Part of a small language model's weights.
Size: width 128, 2 heads of 64, MLP 512 tanh GELU, vocabulary 3559.
Architecture: LayerNorm before each block, learned positions, tied embeddings.
Training: a variant of Muon for these matrices, 115M tokens, 7026 steps.
Each number is 128 + 32 x the weight over its row's rms, rounded and kept within 0 to 255. Layers, rows and columns count from 0. Numbers have three digits each. The size before them is the row's rms in percent of the matrix's.

# down: layer 14 MLP down (transposed), 512x128, rms 0.391, rows 245-269, columns 0-127
# up: layer 14 MLP up, 512x128, rms 0.231, rows 246-269, columns 0-127
down245 096:098092121065079094162121132125137153156165169116148129082071150129115208114134181141094162168101165108099105111090152054177129163173090116132095088116122148157150134122144087129145138160136162093106144137098165120153195124146118146149069096171136098115139084159102097165137136132109041168109132155106137183108113098167145075129115131090147126043151137144185133077161090135162147144175
up246 099:089174134057089117152135137101122130158077144158179117112146111147142122173070181097168156148104121086133155145107163094115096139172114104139096128140148107170134161131104111080142156150075131140105159136128172068155106130172153132160120162134158120138171179232137125109118099146067115155150056108148123135161041127120138080089091124088076136107102086059112114154163127090086113152154
down246 099:197188098138143150146139093177125169103141095095185140107078091097155166160146161122160150081120124142133169148101173159155128118131157103118083180102135141084167123114106062115146146105099071114113085121039153156117112124096133172140184124137169110153132117128110146132132096176127128113173120055063122074165099112152130201132114139109062147168094137132186149082105169129121087112105
up247 101:101096112142153084101091078110104190169149145161132134103129166125132084111064143124168110162111152058137121100201122153096112056078122112135086110145139140100137149143055104121146165136167094092133187173137156132118152120165147134137123129132116099089172070133201095106186086168130114166106151132188130107165113081105143091135189126103165137151116184082128147106140108120084083158179
down247 099:144107155088188136102161136192128131085110138148139133166083161089126117135127137119102190127112105199125166127093129114175071133091154140076109140138112102124069077140128133136082060064106103184161087082082100131122126161156074187154163180141137151136151110178153157167083120128142043118197129129142162168166104098134163127153127119136117083090104131139128126151157113108146083078166
up248 101:105114066133191118129083084069161080097147152150156134119121078137108117131109082128104123141128134119168153190120101173159106145110193149152200133091097078037128187099142111149117138155205066148109170164116117139085094135142100098163136140135145127114120158154088105130096113135153139160164132163146145107145083069154132050170147178117157166143167140092075121141093119090118110144107
down248 102:120094179146137121103171167068081099078137108112125145143118119133096119180154174101121109136090176164087096087140060162148126204136143123083108150141132105080164118137142044070166142130110092068168120113097131137134142159160077138142190119155106166134119158151127085134160158106217110134140119162140138142168173144164134138170174079090111046112122141091135136098119101128140136104075
up249 105:150084108125127124121138086134137149141096064085129134081147179142183104165121156104180091138095122128117214131139119144181088136138129085201129122131056149093154147070090209101108166113116171145098125110090180149126100110116117131121118169099103141170162197167143174159160088112149092103141069066114094125143122167147119083134126160088072157116088156151111149136096165111155098126095
down249 106:076118141142129150115104124111155092051136121103145149110128094130109131066053123119117112140125178147166124079155094158149117156145182098130086101166107115135210166145165178125167149102175107125153161142125174141138147129095116104032148115122196154068151169183113077133122173124146100119145156151114151064140108099129148139149069164147178085147108175095103128157121060124126084137097
up250 100:161143083170130095165084096150113040165084093142114080091107099161128087171150154154109174149101157139130121142100133143139155090117106110085121137106124144150117094131109142113181186131062123120178137170156154119148183158129182161089131117126145174065158112092180142174142127173059150100119114194081148130110114171152162082064133120115117100123102119085101161167163159146105099063113
down250 100:179206103079142098121107164150131147169074106161073140182115113117087097126135101131134134125092136113173151240086117122086155085104110144115136124148106129120151180106175131147107097114116191124151125144147104116119140167148172176102104070097157141108088116108081160173132137188112114090097079142133163129157126175098116150146167062163081060158104158157133116119110121183141133138079
up251 101:126144097089148117162095111166158127094175060125108127114127158166184146165072092145127118137092149153106155115120161164120098151112105079135117106165069104123142136110144072149135139166193133108124122109138113131156111148143197189146099125138156184126114156204151148097082108129114186125107207157158155109105081131129130070123147084118032140116178117149101071141177081123071148096121
down251 100:129096140096116148105096156049124128120108181105112165108125124152127158187127149104150059116183144118135143096144159088145093095122147160167164128165207040118109133088162155173102153107137120114152113138113133124108130177131110120176195097120096064111133153073189110113146074125089151119111162068128172121155198118142067168130114146112107078142138068156106136124150061139135134165135
up252 093:131082091096169073180095099089146135107120120125121123113138136133125152176084158172157116134125152170158089119127131127165076121124093131178155072110137128172096132093058161099056194118119071107127157137131180152084142149166149107129149103110140151136148172163093137197128182108145130136184132135071128075091156074147129113159140087172105133150162116123131096127032144066135130136181
down252 088:090127116150128081143154122135138105144147116069148174103114175111185145124117165150094137085113131098142137129133138216094069169096139025171100121121131118128156155113145111092143093157145186143113136108162102125130079123070171091104132122082196144101130141174098147104112166070079120121128193115066113148139066197132114177146159115120163173135169123115172128099164078132114153141151
up253 105:150089090176185039109128169132111156162139165090157073099127124162123124116167149126156153114104181104122153143140141147103115098123075158151177102101117149090086202176122097172094157166136184128088185128103132080093126114127133156087071111148150174114143147128135179121117102074099160085136123107103133107125163083116078171128159100080066141159168132111184090091080165129163119142115
down253 106:155133111194100066046160117177183059154138123044203145129154155100151091119121126150168153102114126163148103098134133193052092177115143090110104164133115065098081117118126183183152129188110120137116134124103134108135151150084101132114141155163185131061165122125164102148124153166139143147137167098107142172092138131091155156095132106091101120100175087105120131159105122139134134103128
up254 106:136153112137112087203195107113161129184129136113061155123084084134131148103148106127111141122129106186093100157163113146131098149145104137182163126123139175173119140124077129101087148091136131064081133107167070118154126172119148151137063100177115165094149178148181180125154118126141131100153118104153107106098145142151162072123113101153098055172116068111083143163120101120080217133166
down254 094:063112094109087172096145120155105098099139149127072166120119211146127139183115092172129139165089111106130104136160099131157111156201113064176089118111099133165108136172081111113164096052121107183143135154167143143116109089081148134156119135167158072173094101109130136171135066129142142146115122153116052099142107180168168142149159100089162166097105136163141104086133140128091192111140
up255 111:137145060157146146125109128131111158123115164120096153152068098098151088133173111110127140051081111157139189045118105156141100121147156146116206105134088085132087147135115136155176127099115111139157153113096184157121141115162042104172171146074171107120158067111087146097141129114112128149144168133144126108206122096102189091093159119197123110106100160177144127143154129159072141135126
down255 118:121070107078161146166094152182091158121124082114112114160146108085089155147074149154115183090125105139124126140118133179100188135110097149158087156141115092096140082128179097190170161116118128115121149127095109199148095159167085163137139079099133155160151149111137133179113133130200136130052131118160126068127117133094117162145160059159102103128065119162113083118072158169100102187145
up256 100:176118122105094162104129161181151126078146155166040166129152143145114132170121115093115118165140102091144127128109148030163103102069095180208169099118087101160077162118073155154140136102107157130128118115107062170102184117144108129116139132170119166171124093076129142156113146064146147145120114161076101079166193101141138163116086115165091158121178106114129167123138142131106092128136
down256 103:156100113115134038135151138154103097134141087126075155155170080175091085154150117124089161087136075175124100120085203160191126125127155167147116106163095169160120159074097150107141176156125154102146109075152131118160069095109101159102163173122168208157156139155089173099097101149127129109128132169118130141152078090153104101152154084146117135126129099103103154153052141130085074141114
up257 102:132127142119196199155111068109202101108069160101126076050114153123136181069136162115115044109080136116130151130130122132166100151128128127150141088102134135123139162183120162086075148055109126171147160134130124135176147153113122109121105100089092188154175157142150156144093102129127140130120137132143209084139100087138164072129109160055106148154170133128131132137119156168086101133103
down257 107:128059171125175156173122102149123128088122119140144091055110144117132131095123119131102104090121128099161084114162134068098098136140144116144168124115130135091123190135100133129151165092158113156128098122146128200191114169094138101096103144081087147124131177083109156114176081129127128141086149134121255110143098128129133122160183133012112158160127126132177128179111130169161124156122
up258 095:137180147125119091120130130113153115170106119133160190182123151165099108078128136151058116168147194179103112087105078173141165093144108182183107124077150134145138138082083134113161122168085111084132110110166093140169150153159145120156168109146138079126047109120183052153124148133126049177119118096087163160116095140116089132170114104117118157164149103127097127106110143114140156057170
down258 087:145115179124086094130106133135111084155155169115080179121115123141169086116104087139117054169124143142171122105108179156069162171169102085155172134130119097079134161109093150131088121103106096109137091147152110087085077126191103158118153091126179044112126197137196085123131139164122123154181117143148173102152128153128110135085054153091147136164154129093134096174116140089145127153182
up259 098:051142170152164121129161128197116113108068109157097117166165094143088122047069121146162100122136120183097131154162117120116126147121198105118117097136134122175131102113091128150185124118161154150155170109131164133140135205113146141211130098114152164137162188080120132134128145135068090159140128107103093118142131098106106070170089179123075105088093132072105166115102130165086156155089
down259 100:122124056080095174109098167101080133146162103158147125148090110161124097181178082149175134141133134089135109161107134167092122121208102142105101092129206178094124160166182089163142135145113113126154116082076102159112098055129127101119166088071110137088125101071124131148186134171051146122075170165103107125125155165101163126125109148124114109187184140105151138127141119155142148119107
up260 115:146108109148110056106094059124148126099070121147141163134146078125072219145088153152140143148118106099050164082103171146116095140179158097173165137086137110152115156132132103141129081132157146143163146136165130192170149083117152169174120109137163108187114116100196102129093128065128097143079121108189079134125119113123149163121145131120157132152133117061124124176136137144122094048129
down260 114:105139130115123105150092099091160109148173112117197162173168052136040161179073148145161120139179144096045122099152150136116146133213126079116100140155116135113110123177112089104107108120120085123101151102157146165158161126109142154105113111135121148191105169087132161059130120159126148101084149150145144132174100108150145115113088143108124120186148106099183122209084147093111102085149
up261 095:122136103115144088164129197148130108146102134067066100140138125105178072066130105115133142105104146156159162111156087054107149100186095161101143140132125081036141127112157079117174185131085102104165168129156131120104148109132112138190093214188121118157113067120109092145112156141104102146169128155091121131131188092097134167100112104162140169100169111168130123103132115146084174140142
down261 083:120104132024072138123109074120076104121169128122094127126144065145140134180065112150177145087182191158103162125112160133129140146135112085058129113150170094159159126137153119155162096111111130102133073144075120135119143160194163123157124110116077160114135169125113098148118174093156168065062173118125110118112112105179192107154110134081134177107140107131121149160172124123146088115179
up262 096:122158110144101166166149152104138097079168127117100167115131124152199140133115157083157150143215109125193126157059130098090221128088152167107150097127152157132126148096115141130126110132071127128136121151097092161129117144104086091138149099076138173092147117144131118169098129108132174160150176156118197038120124141076115150117093142072105124134088136169199096067099114112105096094112
down262 093:166190083115117059100118160107181103140119182076128123143145061147084133147148148143123133119103112191055104113105173184116162114171108093093094146180084142155091082146185148121137151115107126156175137079111147102091126195172111170088059161141095145148167122161159198116145075123106142127139122116140184138157092132125113104125118111052140077116162144107107159114134120101132120117153
up263 102:136076137073178130169126125150122151140173084078130126050137078142173078106116157128141117134102142141130124060078143118151145110155168167132152125086081084166159133154154112199165101072115075154161125149136066165185084102155168179136117112083145147177109147195164129127134132139107131105117072135087114126103134097193132128097148136061177165099120179106078147148124116110115140144134
down263 098:149138096126076125038140161126111142064123138145109073151157129105113095112139155093089137094109127167177107151162062113109168141111165109165114127205145147143099112081048171136168108132128145136131117190177167034098131116111153110129134177115152164121080109147086108157161139098119119150131159135105145175139126133084116131134139137123135130169114049144107141129132108144147227163070
up264 095:142118140137148183122174138048164175204133067131135096128137173103095177126076130128168148199120104154091123073124183145187131119101129136155111132104132131137132082128102149102110114177083115120080081165121115141113092138129139119158075118110156161179190143138159176199114150068146153163084116123093115088115047126102114139089148158096126104136112181125131157124155075125116158092092
down264 093:175075127082107168099092137114092103131135105147179101078133144161102157142097088080128083094195130125175119115108133119123142177174129090114162142129167126144163118139140085123163161115175109102074154149091195144159140140162098088165135131103176135122152118100127081092091072158187169186108078108101101145132106155135130076195178136111159075120079072118130107128152199162159125108150
up265 097:150131111093110139161108105086122145093126176126122173091116148139094114107117122123126126101098221129147119166170145135133127133167121141140138103088096165069106156213116165069132131077076075127068149092180147140116091085171130121138165076167097102080134185151104166145087153108112126083176123124037155113195084154146172101100149119158134095088149141157152165112117150172141104140144
down265 089:157087108153149168190165100110125088173129081104108144105171113142130108092134115129120099119091166138160123099176126153138131088137161089153155104159088105146150146155106089134192113160152156116109132089162160127123152138084149185118141128016146152121117191109155100118163154104072121137104121126138171054150125094135086140093152145082149190055131120141135045142109167158132082179084
up266 097:143111101198215132111138053152135103119114126168147134099141208121104157137140158147137113117164110113167143111112144167117146125069150107198137062158174145123105166117100165138161167086097140147136092133085176086171116128128155120128101050171068127154156121086113130101133123128142131157082100190103141151112121105120141105088096183179119085176102130091123156101086111060073144126122
down266 098:137090154167080102176145116171110078062142101194097137097139147095185156161142102078184135115122109122201127137105136135132127111080180085132149129199112082068108133170146099121190137139145134107134141087095102141107126143082141131126138123125099125119120071168072065121118140172099157174178101118164113135182123124113108170116115069185110147124086106186115117112163088146130198146117
up267 098:136131186186134106094148196103106098184083127174132086126182153101152139163085190119109122107077128176128083112104090107097150120164143111088153115137055142148131155107081138087125143126097151082192130122152090110107176166129051162149155145069106144116132170134162056166145149114091137089100112108132087170141143133119173188124129122102086130139107152104112058168121141176096132119153
down267 085:107184123173132088063148181134088093162130136157141169127117150110119174133112094124133058193172146105141088128142177127133135155092108112139136165100143059137145154104090135092153124094134119157102127155143117194133063150179101072106135156064173094125091178178110111193095174066145089113082110156119065172095139172121135151088092138120138111121126127140113138137128195086130123106164
up268 091:142090129145069139164141108148080158154102086118118163089184132125189118122110108153100134170115111142092109135163100131136154064110124136108123124112149171152197113112134171082127170081087141063147069143165089164156151118161162141141160138113156096070084157135038095187139111088147098079115147127075126190123144136120104105147115152093130082152170141068073088151149190099120132160146
down268 083:111144153139125168105142131152166105157109172135161123134108092205113119154113161156119115129115134163155102103131133067114116128134121123083170072109148066133071119184140153137069116178137135147073091049110130118100087222069094127096196148118096138129077080101153117087150184127110127209131124128154180167139103110108135186140157097095115127151097096111129177115111150167131167106161
up269 097:143106123132120124102192140114089147077107039214127100139067121089190125110136145076126122150157066162138159131154117112087129149157115128047171136109167179139153158143125216173185152130106174143098142104114186119139148133128137100091133107140160077126118074108052118114082157151088116147134100135162146095158137165089101153112160098162128103109064173102133145142139144141130141136126
down269 089:157079152138127147138089109190154103138100101070169126056197140138140150154064182175171149147193102125151159164127140148112120123154114116104079158167093151115112094160170158121142091163120114134084150135114128148182076189142137147096086172101168119126109112146127123116148065135115076111122175091098147115054077168163110123153139137151091160082129129152082066081130104148140156074126